From a checkpoint of a small transformer trained on Wikipedia.
Training: 179M tokens, 2733 steps.
Each number is 128 + 24 x the weight over its row's rms, rounded and kept within 0 to 255. Layers, rows and columns count from 0. Numbers have three digits each. The size before them is the row's rms in percent of the matrix's.

# k: layer 7 attention key, 160x160, rms 0.169, rows 157-159, columns 0-79
# q: layer 7 attention query, 160x160, rms 0.18, rows 158-159, columns 0-79
# v: layer 7 attention value, 160x160, rms 0.201, rows 128-159, columns 0-79
# o: layer 7 attention output (transposed), 160x160, rms 0.168, rows 128-159, columns 0-79
# up: layer 7 MLP up, 640x160, rms 0.2, rows 0-46, columns 0-79
# down: layer 7 MLP down (transposed), 640x160, rms 0.197, rows 0-46, columns 0-79
k157 104:145164131110149120154163124153122107159099137135111154137161151132084108160113136155147135133166117128113150110139143139147124132156124158132159120118165159071105114157146134156155076072137123134121177126219155091089125117109100129138052131
q158 105:132100144164161107108179145163127118162123146106137178099167096121138087150120174145154070119127123125115119135098105128144097078113116179130160106162154111127123102120143141112115137140121093151169144113134112148124119140118095107072114098
k158 095:137133120152162151117144134142155130188111147123142108133155107104159127154090172137157129155100100144126170082130119113094111129088082110166118129113154150091113134089087096150110136094110132175123128157131140158143092164126148126114097155
q159 094:113150119141121143174111137156128141135095124163126167131101146130150115160134142089132135128080156136133138146143097118099151077168147108134172092134129123095091127156125126168140167179146108117114140148140126151118125089163137105165122114
k159 103:100124144128108153114144115125123142108135135144078167154132115135148074127106092104166128157079160103147136178112127128143129112117096164158145134158123135129106127169163080158109124123136135149111148150166087076118150110133097078088126120
v128 112:148173119111113117124096130139131186128137120159144133118113134150146104171088127141144137084128123119151153100089110111101109138113176164096124116104124144104080130131130159133120151135108145101126123164157143129103119115136099141110127096
o128 114:097113149108156124139136154137154072165119137113132095150162134168072166121136185135124127137126157109112118116142159158170125156145138108136152147115172117118142130091151158146114131169118112191132173126153148158128142133119139108122128145
v129 094:136091124130122099074158127178122083100127142144143144170123117131117148104160101112104163129135139136113150147114122174123105174178094114165135157108111095120118147134117105165132103116120146118137108110092082130137137120084138125114099153
o129 088:094152173151156083138081106153073160139142101114129118134122122125093165166121127106107156128161138118134113088157130115086174090101107130129107096120123142126158140126101128099142094106139071126103123144134131135114119140129129144105131144
v130 107:118121133155161149172169188118110098111148144160138127130139127062101146113110126100104079139093124157121118143120097112127079139157171137120138132118103137132123119122142162112103097153087131131079156073134152145131121103147131091104115105
o130 109:154147097130101144134121115124128104128162061106112126130133124165147109149102124123151123137118081135091146128142116090115171139113129089127099158160145145137128105094110154120180124106149113140131119180110094154171090150127129086146139163
v131 101:142143080103145090182100142118158126120128094126185129123128151166130155100104080094114185119112137153128142134137127121146145108138063109120130123113130146189131127148112146130140119114159126140173107111092083113125131123155104105134097155
o131 108:100124152154093139092154133173129142142122142132096128120131102132053123114148124095096092093149077128118096111152144123121119161104124149150159100161120157093144131123145101147117095104105097080140108156158112127112170137109130129104137113
v132 095:144129132146118148117094097176139150113157182141141173126109119142153155114127130131110118130111129139126113140109164119152127120104146182119116183122158134131146146131118134140139111122106145169122143156128132116129102098119105131163146140
o132 109:147099152117149130100172177124115168155112119127172124086132133091073123107087109152143123130112169099126157131141146157146089129122134144092154122160129174125117127140113126125152162119129119114174119172171167177087116138122101129124146129
v133 109:102105105179154155141107165077092154120138146173147127126119113143112136121161099146151123123120124131107111113073099114124125163168056108158071164162136167115159156147122095142083134123136135144095127115104109094123112158128138098143168126
o133 121:119144122132115076148156072148145106155121108107146133089123110096153063138109150109094101113103155183118109101141127133072159130141133141132127140129118091121119150178144138101149140081076087114165120120140153118169140129121110152138091112
v134 103:136081120122101113122147102142175087139094144122111159116151091139098152121087125088101120175140130146145146132126107132127098165116114129118131081127122202134139104148082161103173108148132128155133126117096137127152117093139116121109098137
o134 117:141132112151153170143141198159068136095122147135114144126147150135095150115096169149190135129173076128137158145109121147159122132112132128125109154113120129143157141094127117074138142105121084167146138126122145099127121155108120142143149125
v135 091:103117123173147147136136133123107091147101108103133115129154142128124133082085097118144094162170133116124132183129093082109094122132119097127121116136110117100137137157152082120134115145126161161128161127108101140145142104135165162124170157
o135 087:107127105142085116126094086111157146118147157147119150179122094086121144115141075109112162111116142157123103137137161139138158165143126132123143092138107162151099137106143170130158104121101094117092163121124111119132120182117109122176077103
v136 107:143123117092125140098121117143130114136141146091122094130143129139114140144139143117116141107101156194140091125081152145135158094095162130139117110151132132084098093122119133148104143110084142134148142135151108112152115149131100128110125108
o136 110:084100099128152118152122115106158125130105087147143161115132161122096068127097124175152069118144156119124109148170088089127098160131098127128141153111159112124121148134096118117097104085136111148142160131144115112151136129060155107129115127
v137 102:130156129089114124132124147149098166147087156147174127120131100127121105136082105120098094147153128178139106105099127133128102141114101136168143124141131099117113111077146158101134119115150134120093120165153090111085140180126096104161116146
o137 112:153162119143142148122150170118104135105164147146094132115116126148088133140114153095148084145094139120129134105139128077126125127135127083114134172127089124128121104151159099147107091129174103161136129098145145179156113126127095128155131083
v138 097:130092155122090129170107219144104177116103116148081133131116125126112118122162150160116129182168162147112121125127145122112120146132119108115121119173118086162138107139103126118077088126134118161125123139105124084150153152098134136146148119
o138 098:136134150122107132073098119130124116119145115144166168080112111078129109146141086123111085080139085090136080130122097131133109130124114127115168140151135119137106118166124094146162159099123143109129090119112144190127099130116100119159084117
v139 107:105098080127129145106147141121162146124101124124109116139181138177087153141138158096125105122112108093118120128091104139103154134132128114149142096117141155136146135145127164138127129165155096128094170161150097139125142116119131098121130088
o139 109:107109137126114084115134132146129075111122108165159115166113121112143110139106134134148093055133143122161100089141144127142125161075148124111104150094153102124146111168160179145107098124149152116133113090166122126167106136084117132101132084
v140 115:132140102129094113087115124155104144147124124200115162129164123113142128149114136180126100150118100099138116111119144139107117106091166097127131150167133164109137115119167147094132110126102132138159166137156107120159146102100108133146159162
o140 116:089104115119136167142141154095158143121147089131112112145110125105124126092101112162116128122120118121081078171106124113147112170144150128079137133079127105144143095132134114117108141143140107146122096123124143184121070158107102153172120110
v141 109:120139120109092117165131102110151134107072144093117133108137144172110123164175148141109105155144093124140086144146110126155097133086109069119100078162154116136142128102124115096121124138130175139120155121137147137108134143098122102118150110
o141 108:129126123139152139142126119145127115116161104104092130131109145103179096113114135120134155117127117130136107122118095139156122081150144127154154161097096092115136062119136162105106118067108126174150156094146100112167090142119171142195158125
v142 109:136109143151168128131160193104138102122158114130124121152158128115064110098141152143158131123134101119116152129109125075082132137130122165111143141134087168165139119111154147127088138147137116122124134144136118119112152147128143064107075167
o142 118:136090132139107144155107151127166124138174070175146146142131123110134132147105099155154096090132124120126105122143106130127131187121165120132144162104167119122135186115163146134181135122090124087114099130143097155144123179130084172141122133
v143 104:130119108150144162114117115122171120141131142160111131159112117091171099139144147172097153132169111109118129104110126107144150129104092163120150122151080153106175091120107119123138144140146140104118166088146127150142125163150152159135130117
o143 100:156135177162100103101122122129101125131118029122101196097121136137147093130107138103152150143141152128114125110118101148115134103109106096132143105116155119133086109124123080107163131166071099151092109141128160144120122101119156108139159103
v144 109:119098126157111148143108160164120122160120136123087130129106137132126127104120120143147115076116145161132148132152136135104117145130116179102122093094118139156068107121103142127092125102141092120122132146164148103151112131129160168152111139
o144 104:146152169112123127100123153126120168094127124140159151121170121155130132117098124084163083146179132114148143116085137125167112139140126136147166171166102154138116166136121107122147153145134123137142118136102146134087145139114083112147105131
v145 107:085134133100136125146133139124090117134064139129131148147084116113132094096127132130094169114121122100151128143105120115126106143115113147122096134093128066119125147137111155117148118123143173129132139110132139070139133167084104127168131153
o145 108:155116114132140141140106128152110139095139141135110126093150128145125163147127111131143089150157114122132105128122150144105143156108150117063162163160111174164146118114174105138109127131104080142169125146119148201123094106131151169135158101
v146 109:108128151115152110170176161122074143119088124127122105131150147148105146125099154124147154114157126137101133138110116121132157163138137109107147110152065120106153101134107133147106099165115167099142123123160110125153151108160134072154098109
o146 111:134105132109101148110126124126150124099119121096081111168120117106106119139127103094122143121122153155172162123133114146128112165122139112164134096129163140133111162148163123106124186088188098136137148125053101116147089123102128144157112104
v147 098:134146088152129159160115170120139147097146152087118154112130139117144132112125103176158131142156145104109133131142095084161127105126158167136145140122106125103117108108166122100168111155100153109143108145130108127139152168075122096109128137
o147 101:127135171139143119112106122153145143139114071131142173162133122104183160115149108122136118128141166148167118127113123103105122118130086153133132117148149145127121128051141137109130131112180122179107099164100142133096162116156126127168146120
v148 104:146145165159085114090117115115124108126149119112126136155126173124110157115151116131127131098165123164100157112115147157170139080095101114129117112140130141093106123068129119104111104121147175139121159132151158128117100137111132109121136138
o148 097:095125128094151128132099140132117168140093108136130140149118133132092092138062131158120155171160194103149131126149086138111113161165138122117104128130129105096096076142117118072144117124133156128176103159165114155141158137124159138144127143
v149 094:172130163150137111131164133100129109087130109146113121160158146139140149162126119143165116172137132103093096178123100135101114117132155143148127119112113105176108124118164158113117156121158145143147130154138140152124136122103126133138105107
o149 092:098101126068104110119079144162120116137124106158088113138158129090112153132167140121094106095177131144154104093162126133134142104130127061123141112092119129119140111109156155141134096148080136128134113120147135104150146149104109083107134125
v150 111:118152151138107156126136101120161110152106099135127100097131108128131151118153108137138173091102107156087118119159113160103100169133122132146107147132092069160099145115112112137123113150112117093110107116083134122105130112163192143164110158
o150 116:130113112165132083132144114101134126152136129099117132149097128140153122134143159063099110142154108123080145105116156084072161135131119164120142100121111149145152156127156150131145098144080150138122125102138107130137076130137078129131147131
v151 098:117163113115132138081087063148136082116150119119137078126163107138106152121145136138135149131108101138160179105113119121120119129088140148124124126099121127137104100140170114145113130133150109115102118084153130103098122135122138183081123117
o151 105:133104138111119137108137099123099104122094124163145164125107180116144095142086151168118112131130145174154070134127180160157119129130077129116114082116108110123113171124139177122099108125079119171142153097136124133135152115084163128159130163
v152 097:145115129135126145131131123135112105177099106113117110075091098162157092124124126139091145140112119105146095078135136146119153144155136094129140099124128113138108125150143100129122128145139180130112115138079136143144131135137107142118101136
o152 109:131115182141098145133139076117113120145113173175083142145088163121134139110123118093137158115113116125118111141134192126131109101106105154130131127094097089122166159137135093149127140154156145113173103145154160114070129095112127145141156118
v153 105:154088167085126157100111120150163124148145131166145108160136174135118103135112128152131108130160095161131083156134104088103110127132143110093109145128124149120193119140121108110116116134114163130148144163144145101080127124112127170114077169
o153 110:105162103145117139140149143093113100128153077111110123160142111139119161127136176175142158144127143100138151142097168101130159186130138128130151127112110089193122119121115107143131158105117147152145168123115170121195129144129147151153125139
v154 104:136113151110093173078143130084159140134081115152137178154111122060095129128131124102101144134105122139118145176102174138156097111080120119080156093117154141128074108158139132118131154098118125135143124105119135118131120090149151093129122162
o154 106:140162102151126110114131142162098160125140140083096138154142121178152094117135133136141082143152139095133131145118101132150175074151126094113132135104114159124109114126140139122157134195147160154101094124149141108114102123141104111111126091
v155 104:118138117147131142134126184110120131115155160131093089115139124119151121134100110085111212119153132132093140127116141105149161134134127162088182177132141108120175132113117098140111140130145101084165124128124109141148138120149157144132142106
o155 112:148102091103142133127104104137159159137167106095140150136096142168088169098165142123134109099130144073194158136111122128142106138097136141142100111168115119145115130111088123169112152150155153137123112127098129131072187097124154121129127117
v156 104:099142122095136130146129136152164167148100117082113113153108115110161144125107118152145120147144123112099140158155104151116112119152171117129104114122153164126095105147095122103186117082163129105114150118137150122118131133119132113173151132
o156 108:127158088128132087095142145132117091125153141132115114145152095097132111188123110164127115125078154089108112165103131129148162101119102132136146129135131172132097151120107118137149154169182138158117119109117138155127126125071154145066100105
v157 096:135155123164106134105119130123147135111115121078117081120138151190147101101133182110189143120109138121129119140086078075149104131120082171127149139157122118123141112108149097098125134136155158153129092142112140111139095124144109143129150090
o157 107:096124138114118118179136128102179138118112141156128157108123111090168147134165113147094107094143150182152105150140130138155124124097094129139173088126138116116086104118174131163137137086084147134127194088154132101148154118099126124114133111
v158 104:122106114096138121135097154136153114125101138146132115101144109149160124117104167147133153101132096127136104132094159080112095094150135115099151124141125108116127105100108135128098096092134102146155133163164141143125083126105130125117117131
o158 110:114141112101119142177131131094137153081055068103129095140132115110130156097161132143122086172111118168152135110147083152188136091129143126165110146128123071172152117109142125121108140114103097149163128153118099128114125114141106143122133161
v159 107:138154142114142099122136150100115175110068127114115126166159081130158156154139127118106132102153135146129065107159105124124136162138151111143113156109103094136117169126067166140138133136127143150172125135101142125129151138152124113120160133
o159 112:115130121148115110112148115155180091136185150116073099130132119168068122108130079083124132150109123115158141144134155115125147121134134149136110093124118096148124114105187119113119157135145130112103150117142085131083100134137130098128149129
up0 107:114125165129135126134099111102122158159079093132167129124097172122156150088145131136165142162137118121124142132116093118135105101138125124169113123129138134121131071070096139084120090134094120141120150163113097117085170130137141165135083144
down0 121:128102148132098120154097133110108119058158161106132103128135109153137165071129123133165174146151151135134099134115150161113081087162132137131116168128108104168120107103106146123185146139178135166136119116101095091086163165170104086103181142
up1 113:119123157145143150118155142102128133156124094137158166143089097131135149115124150143150078123108125111140103131099122072147092106127084123105105174118144115131142124094131097185087115086114124144123152124107102145139138079110107091165117125
down1 104:159154103123152111132096164156169107118113128159139112088126140118095107143116101111156136103123080178110127154145110174099150123097123124118096093106142135164118108078120147131127155105115147159108140117106144124164113149116116099153116137
up2 091:180136141120113157168149169086126119162109137106131145150085081165126159136115135135151152120090122149090161074150142128127200110105098120143085153115114105119141124143127136113123133140157132112163131136106115120122124136086137115129109093
down2 069:120130120130071108085122144071121163131128183165131097089110091122066161136098089137115080127157145112143108123147113124145107130128113087129178164137091107166092088088115124147127167106112114142136127118136103110122128126130144138098124129
up3 118:132157140112154157134146143145151126116127158150116140089161102149085082141115098157148118069120126128138144114130139176122100152110164164151115127117078121149107145131114108111123167167134140136125125148120156141173089144119138136141082170
down3 131:102115149116150094096143103100164102105096140089149128117119124122117182170161128142106139128121144161109125098153109131115111079151163160134125121104076104147096132106142127153143155155065176138146173112133107149109126192119125096154128138
up4 096:140128153115114153147160100111114116110086156107156125146179096094117072133107140142157097108106124125144189162107145116138091125104120130084098146120114124092148096129163158154094142157154122143095176148144180118115123151150151106089151137
down4 091:127153080170109153116084149140117129149077066151149095133156157116162106164166122129102114112108095094170124107158137092117108092120104077120160128153162152081127110086128111130150111139102132134164125078104128099091172141141134142129134112
up5 117:089123083134096143103117105085110124165134131139137138156116109133130150083133084115103078122112145110128103184103154143108135160114137135106126130123140162134099127118107121134156152150175112109121108131072142125095110123130114097098111114
down5 114:130124119107146130110103115131131125143130152096080134127161100137137137120123170165127132111178114185123149166112087143138130129149144138145066086113156077103155157101148134142142114119105097132151140114120118114172125154082104127132113123
up6 091:123095120149111121117147133074110166119071133122137172140101169119141170103162166142139095112118134133137123119093080166147113128141091142085152108139091145142124157126121086120171168092082157153105155157120148119108151096172095104136169105
down6 090:105084134099125123137167080142107162116144131115123131113090104092088156132131134123138103102154140114137155126146136166141156158083102157158114135143151135205145094147124138082113133145111083125113108112105114121161157139164142190097108115
up7 090:156120138120108061151150118147151152138127106102130117140159124088096131125157092153143116097123113126154166172088142132109115143106094156117163147128101128154115127091102157124152097156161129098106128101128136131149093098128099148170158139
down7 082:155135172122130135144088145110128139139162094129134161115177095098109131117084135151078118128135066087135115093137123140158149127127168134178121130127111204148162127104154143122149155095106150079144132128143120126163182132154160134102140165
up8 094:154095127155102172105130127143130166131142125148145149158116133124141152139128122087146126133173135132098085094092091121162129129132142149110124109099110136169104147143103109183097148138139137110062160160101072139143120107125155077103156102
down8 099:126118113120141131153125120185122108120102162149122139115127162131125109115088126162131091159147117100121174125099148131158120126132156113150136156149110151133117141125114146103160160099138140151132146135132115102143143174096113146143136135
up9 095:152105147108112081115125093179116099126127165090116176107138157124113101122162198113144141073096129139133178114147136092087132120103142163101148143172119138128112108118121120158130120167117146131107122111099106163096114117164137157095119108
down9 089:123132118095132085119125106128125170145125116146127090122123117144095159120083095118123132172104132093081121068141110124140114096148156115127125141149116128110122110112110151106131145068084121175142129127141155080160116145131168170144147133
up10 108:105115123118137145150138141140094099089166097132127130144120108112058143110114112157138108117121118124127139206146121104126116131107085150095123127122094161133169139104114142110126165132111094164121126091132122162155148128135094107126094147
down10 102:110124135132154123121125146113123138125150073139122109147118156149162127098159159079103115129132164124128083169119128141102126146083133125133103117112092137170126140118133123172108120101079124166162152123111136127099111105113185137123130145
up11 105:161157129160153102138133137122137121088150128105148133147086140132162149124138104127146115116127152131120154138126141165165140136128124160120143175114149158088080166118138146096117121111148143074130132148120177108126093129074097122149151147
down11 112:119118130129139164133156086125147170120110106094092142154137135126129124133114132126124119083117134099110097119167105106140098114098096134163138107152107103129147166117137145117118109116134119134131111092108113106161154156128101063118089142
up12 092:118105172151077110156159187123149081139141139112081095130097193094151144146154108080159132108119122143114159143115143150166127161164118114143117146159089095118118116114104112143079100131180150104166125125131122107110142145167138114141134117
down12 091:128107113165118159114118154130083134131113122139088111154079153083133123080147103129152123157160096119104135134149104124091086101169159153159104146091148136094101129128143104163155157111142164110121124142101080144129187115086107086146140118
up13 110:125108146118127123139147099112149105138116132118159091090175126110152107126173103218144093140127098129123136089165103153107123139093127169172129184135152151145156122118126154138139154088109129146108150141077157117122098144125078101102128115
down13 109:157164141125124138128115134138112147104118111101102134149118160149154122138140135075124144108112129107103142146118211159131157108137138121086106123112109106128080117156163102143101117112117128111144068087115132152101097111113177101153117152
up14 088:162110165123122111142127123109111123125151104087113142139102128120107092149148093124155102139113108121149105131132106128154144151129100085180134158120101090100129073117138122123157105226141117116159173162139171120124107128108142112164120119
down14 072:119131112117126115097165156128131179131141125096115120147133091163170122120106143097127105121092144141140128176133122152103116087141106168095117125139093188104126129119133164152087141115157166098114156090076128106104112114124144140140107140
up15 103:075098157142170126119123170145115127132106094108096115147148118110134125149153109098117111087120159135114126149139095139133133141105143172125168124157101158140128130122134136091131120151097112148129115152146143135124080150122125105153111128
down15 114:133127098103128125112104110104180149117125131149130158107092117162130110185089145115154119081135116108152160121115124080112092091164123108127136136127096161062074151125140126120120144129142159145162120103136111112172152117138115111131066089
up16 098:131148094155106100149101140185103097134140097135156115137127133153143161110099164153177109104171116144155081134123110122176105112102117131134102127130119100102124130138195139118101143111101143110131108145145133139107153122129127153141108154
down16 091:146127144131151122140095087082140088104108162136132139090099121101080095155094170152133113122076153135142133147119168119167127143155114111198100097109109137106130123144127147144138106115137128137147163142124165082139097151110145102139107100
up17 095:099085131138120111109158130115146180092105155151083140164136134168127098134135140125130100126129161156088159144159138107115116154072122123131134128143125134166120142106108159146090140119145094126148093178106117119161102107171108125126088100
down17 091:126165088149105101096121150149124100112125167123124136104117140121182136144111158097142127103105118163150129124133135085147120109098119145107122109173149136093107134122158128147129155160073128086138120138102128100133132108097099156107136144
up18 103:134141119111118135151109149087124101114118081136097109126149148166092113163137121151114139138182144142088113133153128104140134121134151095124102100178167201113154118117130111090144136123150176149123101101091148125114136145152123126145114141
down18 093:109135167110165097121135084123139102162160126089121124181116112174137186120146128116122130152103210097132142160092127140133125130140124135148169121097094132124082146142129144111125116166140111105180139136155120113102121102129081135125136112
up19 096:131085138132179096105156128092079142170164110084097124139105108146179116089169161136104114151139130105136134104111123083097185145128143165111138119120114153129128095116109134138104159130119116120106143147130153124134136086101107097151123121
down19 090:148104082110175110154101112129138113142153141158151125064153113176144139115127095065150142095168165138119140141137152127120148122164114104094179172128167100137132174142102131156097133128132143121175097116147109128113150140128136137125117089
up20 095:107143144120116111136137172151137110122182126150140152125097121128143095121126081135103128140103175131094060158148098053118124124122079140132124134077104131135097123124131136136108100109135069146111094113126121159116115126117119173114157128
down20 096:139148121099178153143171149128130172138118162101121112163101116136146130126117148100101120122135124177116132125138154118161128160130129145089100138173077167153131098158081119146115105164131116122152096128128107143172126146121150166073172161
up21 093:129119120104139195109135120122131150107110140122161158138110159135097139131146112125098115156125125146100146150152112143187140135124126136155110099124099132102140108164126140135132157168156148067140120119156090101141124130105106199113124122
down21 091:112141109092108160105124138127135086122130136127163140121108120142176106145129124122093135131104122102140088127132129108079088046109100164133146123151163136054093150159149149118132149135156108083110129124121102126151117098089106125109157140
up22 100:103134074088107111098151146098150129123140118119126151147112110150111119103134121124110067132125151133175133157114146122139158105080115147090144130120157109153142127116121110114150129122144127109144090087125109111112147098096182128192131167
down22 109:148119142126109151164097157116103125115098110104139128118131193150197111086146109122131126111145123135097094166129113142147113142105162146154102115166125102138109118133126168119119173096126161127147107173074116139115118135101118130127155117
up23 087:132130131131158137107115136115119102100094143121136121123118103112163121139113078128134106110124148130093146140100102145142111094120148123069075104125118138124120162138148131107132127079139120166097140141145103120120097089122103142161152086
down23 070:129109129059133118099100144089125108110139052125115127160144113125130112124063121102123119133125133089122116094119107192147130132139113126129150155109094147103154174118077156146141161099122116124115123170144124103111095119172167137141146147
up24 106:143122081085138119167109163128149170145159127150164113162110131133078139125137138143116182129180149127126151088091126148157123124104091146151156110134084153121093115123137108092071152130127097094102106144149166128121143154144085136105101124
down24 105:097129138128174117145133123122155102119096103123089100143110092124131146143135125169137111122112139139178160132141097118081117164156135150102134152158120115110119084131091123094110132158096068137117124140178096145097172147130098146127163133
up25 094:167144143148102120133099133141161129132127130180102143149144126097101110160062161118174129140151118153148117143079123154109096089099117127110143116079109149149135107112095126131097144147121108158094105164163121118106155120138124151153075167
down25 092:096120102092145109099174140124143090103132137130134127112143135108153117148146141164091145086136146117094149156129099131103136101136126167136080126136117074131143152143151137102158129112155143088179170102105125120145132123113118087123157106
up26 094:130116133139131108121139135127131114143120100149112154145118118153117138131133140120129113142114127106088129094143148145138150126063143150143174166137114149151131085115129085135124108131173087149120128151165132087146145131148091143159071100
down26 090:127114048130110150075145137139080158129099128099099134113139142103153151096069111111134121108140139132128093082129101113123134107103106112130093119160130100113098099180130153112131103187128085094124141103062097148091099099106126119135126149
up27 087:099110146116114129125138076105149108122137151106133188159122172122138085136102124166154082114135120084129163086119169116109146110114131179150191101115126133132134171147105119136133094184132112154146120153097133137184168161106127117152133146
down27 087:114162126109095141113134157133164155130138174129180133121128144149142119104120176112137119109139195082106099194139132114126155138153126149135178148134148141124136131093106129120090134161093112124144115125132118120146141143104142132083126098
up28 092:084126146149093121174095151095148137124105099138148114136075142156138126115156143098093157122140084171119098111152093157141120148128121106128167108086118099183127103109121135116092114129108109101144150149105085154140117150131100096138178144
down28 089:070142088122151122127139095155115124135157151107112129153117122112182132117115113171106127121144144144110135162146147117107155134130080136137115121156145109116138113175116133079138166116151105146173144080094121084164109112105122107127152094
up29 104:117153136153150091146112165145120145136131108095132097129090135120096102098149161095121100181144136176149125158109114137161131094174119141105116171097107082133149086096172082147118150103171118117149110124136150167090141120115138137136114119
down29 111:121157131155112145123129152127118124142122124121100110175131104120065139113123144115125156123149202114129156106111088132137165186122150105138133153135163120110191148099158175135120129126105127164122147106144147181149109135153123137120149160
up30 097:121084103137065125137133138120160172100148089140120140126136152123208130124120141113096137120152136160148092127137086157140120150097121135141105168125130100117107154140149093097163132165123144096118129079104110131142121139122136134116127139
down30 094:098163114146113149097132122145114128118082112107123098169147145162072164107120108128119130137116100125142124130172119120146142152138117091122078122148101124132177106103150121093076126131139128140138139079074090131104104115111122131167128149
up31 106:144136154123110128147121136125112145143105132126152115173166128156145100106138142121144095102162139162135115079137127159154118088102126130142161138121145147106122138101177197168119121082120076119123109173158086093146170138127136103126109086
down31 106:134146114146157107121138146108152111152103126110133121118123102111140147133138106134129112154138143069174155163132138117090156097111143129139167106124178142177149170144107161114108161150115116108049074119135111111104116139140092161157076144
up32 119:140163086129188159136111053136132123134138097130148103044087111098124110131167153157150123073120161122157113121137159176130115160124116113073098135154088131123119116142145139110112127126129113103119155096127102144141123081128170132167141131
down32 119:157160087154173112152143164124146125140137123128138112129147122133143119166142150157102142090127151125141128154111151122104181143120126091129082159167091135136133135150141131123151119158093149131136151096114122139138125130149174177135094150
up33 104:151146109115121104128156151150138152163098133129130136146124139114198119092113103178093128113141120120160140128139159143160147178170128141126145137129101106109120091116112115139084122095150133184110093119118143083089136104122147133124116102
down33 106:119093092123156080078148139120151164147135093140137151137116135146190145150144107128126138128115124159159104130088145100143103121146129148145193117132131122124147111136125128134177153138115127148149101136136130137180144189077136118169108097
up34 108:111138134137137110121171086132123091120164145114117150152111136130125104149159140124133144069132092143114125165085122114154122146161124157103118103111112140103169137100166088125126137104144093146125092118085117119109118099130165145149172105
down34 108:109126184147132140143111143130107170151136144131107121144121155133087127113110149138153148133147148145144129194146148113093135169095119128109105126140127116114150163169171142136152072115169127157108094139108157103095152172142146113106102141
up35 103:105159131166123156135159102135139092127108118134122119120126129102112142102152168116136079142111140158135141121119155162164160123140098148132121138161125148132128169136182163173168113094129059134148078108136104123098139115098075107092122107
down35 108:126117166082127108110080110130157147144134140083120109126141101125193159127171133102123168075169104169148106170114152177117161131117171136098130156126130173142111104154068135131112135075114126144130128137126125117108111148150131133166073132
up36 107:130107103111132098107155133123140129142121159159122134152144120155107102113125142096110153139136136115147168132131096127120134138125111099147128158125116140099118136123116109117071175098135105085120092120170121118096151155097152147125106101
down36 106:103131134094160156125109135080087163143145141164106159139164129141132110137148087086130135102126116114142105177105137129078113140071119115174099094110114135147109125115125117157109135072069140092118121101121119091117146104117129117164137108
up37 113:113143120137176119161137093125108125098148133055140133091147125091108109137108134140146097099143130131143130101183157140147135070150151154104120143122051173110151116132147132112115102123120125153124105158143101144133152088161123157089160139
down37 103:096154112119120132130101124117158141117134148135086114090131144130181124107108151101117166159077122125140092111123147121142147114126062160095143120108174108128101123098125124111102095097137091105148150128123132067138132175083085129153114153
up38 107:098127153126136164159123141086099134152112091158115108115143116108150139140159097159138111111123123181131129120107156102147116106100151155149141107135118102148152089147103128122064119067138114107164128109111121113116107112120181141176151119
down38 109:139107094138165145138117122162121120131137124130143160142091119102181123166121158161171103132094125113171103087133115111143126139099142160139143095105171129108108092131127147141114144121120103161094131140135147123161143137121133114116107148
up39 094:090109149136089089101126134129167102130108107099135114189146114153121110154120131164179151150143110150072091145132098160133138108133115115125095126125045101136129150116076138143121093096139164131131102165114100113124133127138127163144131121
down39 080:112150083107133153070116135082106148150144151140119164104127133131107132148122126112125131119154111149150157167110125129128146063143139112136101111140130129095094160165119187135156128170122103106105120150133094131149100101117122107142107112
up40 110:106098103176104120112105095089107141110087125076146101111099141143155139172157142132135112120108084146147178124144114153132147120116165127143170122098114129146142134075131110154105141135163098162108106127159141158111139147090146151093128111
down40 110:112111138118121120101162140155120134208150135121143134099089129107122172133108122140075127160132125151111132164162142131141111160106086154099106134091120118148160126091108116171120078120131140192131137168146142131159143101162153149088118129
up41 090:153145112087161122115138108119160121100136165078133117161107123127145085158148130137091169118134118098116129125175079155155115099093128134110119119100120120082135149117132118104107135091093112132155086119178127130160159148095171090122150112
down41 088:141123105131151081119169113130162102169160115145167137131109147140111118123082159118115109159113090117138167135096140134113149164125111161121148135091158108105122133076106153152117150148117091137107107133149151127134157117122133075145150139
up42 099:113096143118182091139134112176123163117166153113124162130069143151125126135122147104131112150105144120076164133134090139116095131149155142144142138111099111117115106114096115108107126164088071120130114113124158155161178111158129121071185099
down42 103:165122081120144076097125154127156156114166132139129189114131128152114102152103122094114168171117120098092135107146142141182149132158126120120146148144082129131147081093105105141156124119150132124144097115159136113128137111140107112144119119
up43 092:159135132133145146155138189117110113088144119125109097109133115106101144148149103134149129124141148121117157097098098116170072126105173144165131110121148122178121132110112139159128131142161128128114123158156112125152100131074105150124161128
down43 082:107105114111157100109162156112117146117151124108109118092124148128083148140101082093162101153130127118171150156131111125116083139123143147119150139157177149117122171106117196157147134100138162138145129124098099086127094093076193143131144118
up44 104:154157106148106134114164108146125106129147154068144115135134141123139149129122111128138064103136183110124119103113120075136118119164142138117075135172091077097127141113089152116117124107159107120153179144141111136130162135105181097151149092
down44 098:107103093120139130134095116126100080147111147161145110176125115096083171122076139134161124130134093142129122124152111105109144139069148100113103115139108113149153077120153141112130153095176146131120163134155105094139163133169048153112164127
up45 091:146143117160138162128119160125139137104111151098142120111129125135143165143135126133153149063122175102107111090134121138107114125146107118114177102076154140110163119189152144153115125126142119115114108113149129073138127151136116103115116146
down45 078:121109112151097123100117139075159158126147080145129114130088110157101116119127103102128144127091144100134105105138082137064117166123125158126132134091099119101162162108123175086124139136172163128128096115096133066093165112137155130139126111
up46 093:153078126162153169133142118159133125124129152151137122138147116096126132151144100143155127137110116130120153142152116187101125103136104129145138174102101091144127121120097105110170134126151118119125088102150112088148150143100131114137142084
down46 100:158075134116162136137112130154104077115095117155128110165145121144134126182147132090118142112131158159176116088115143113096144104090162113153146089133102118103109136135139183126126140155102131132155122143142077134098157112169155142161113120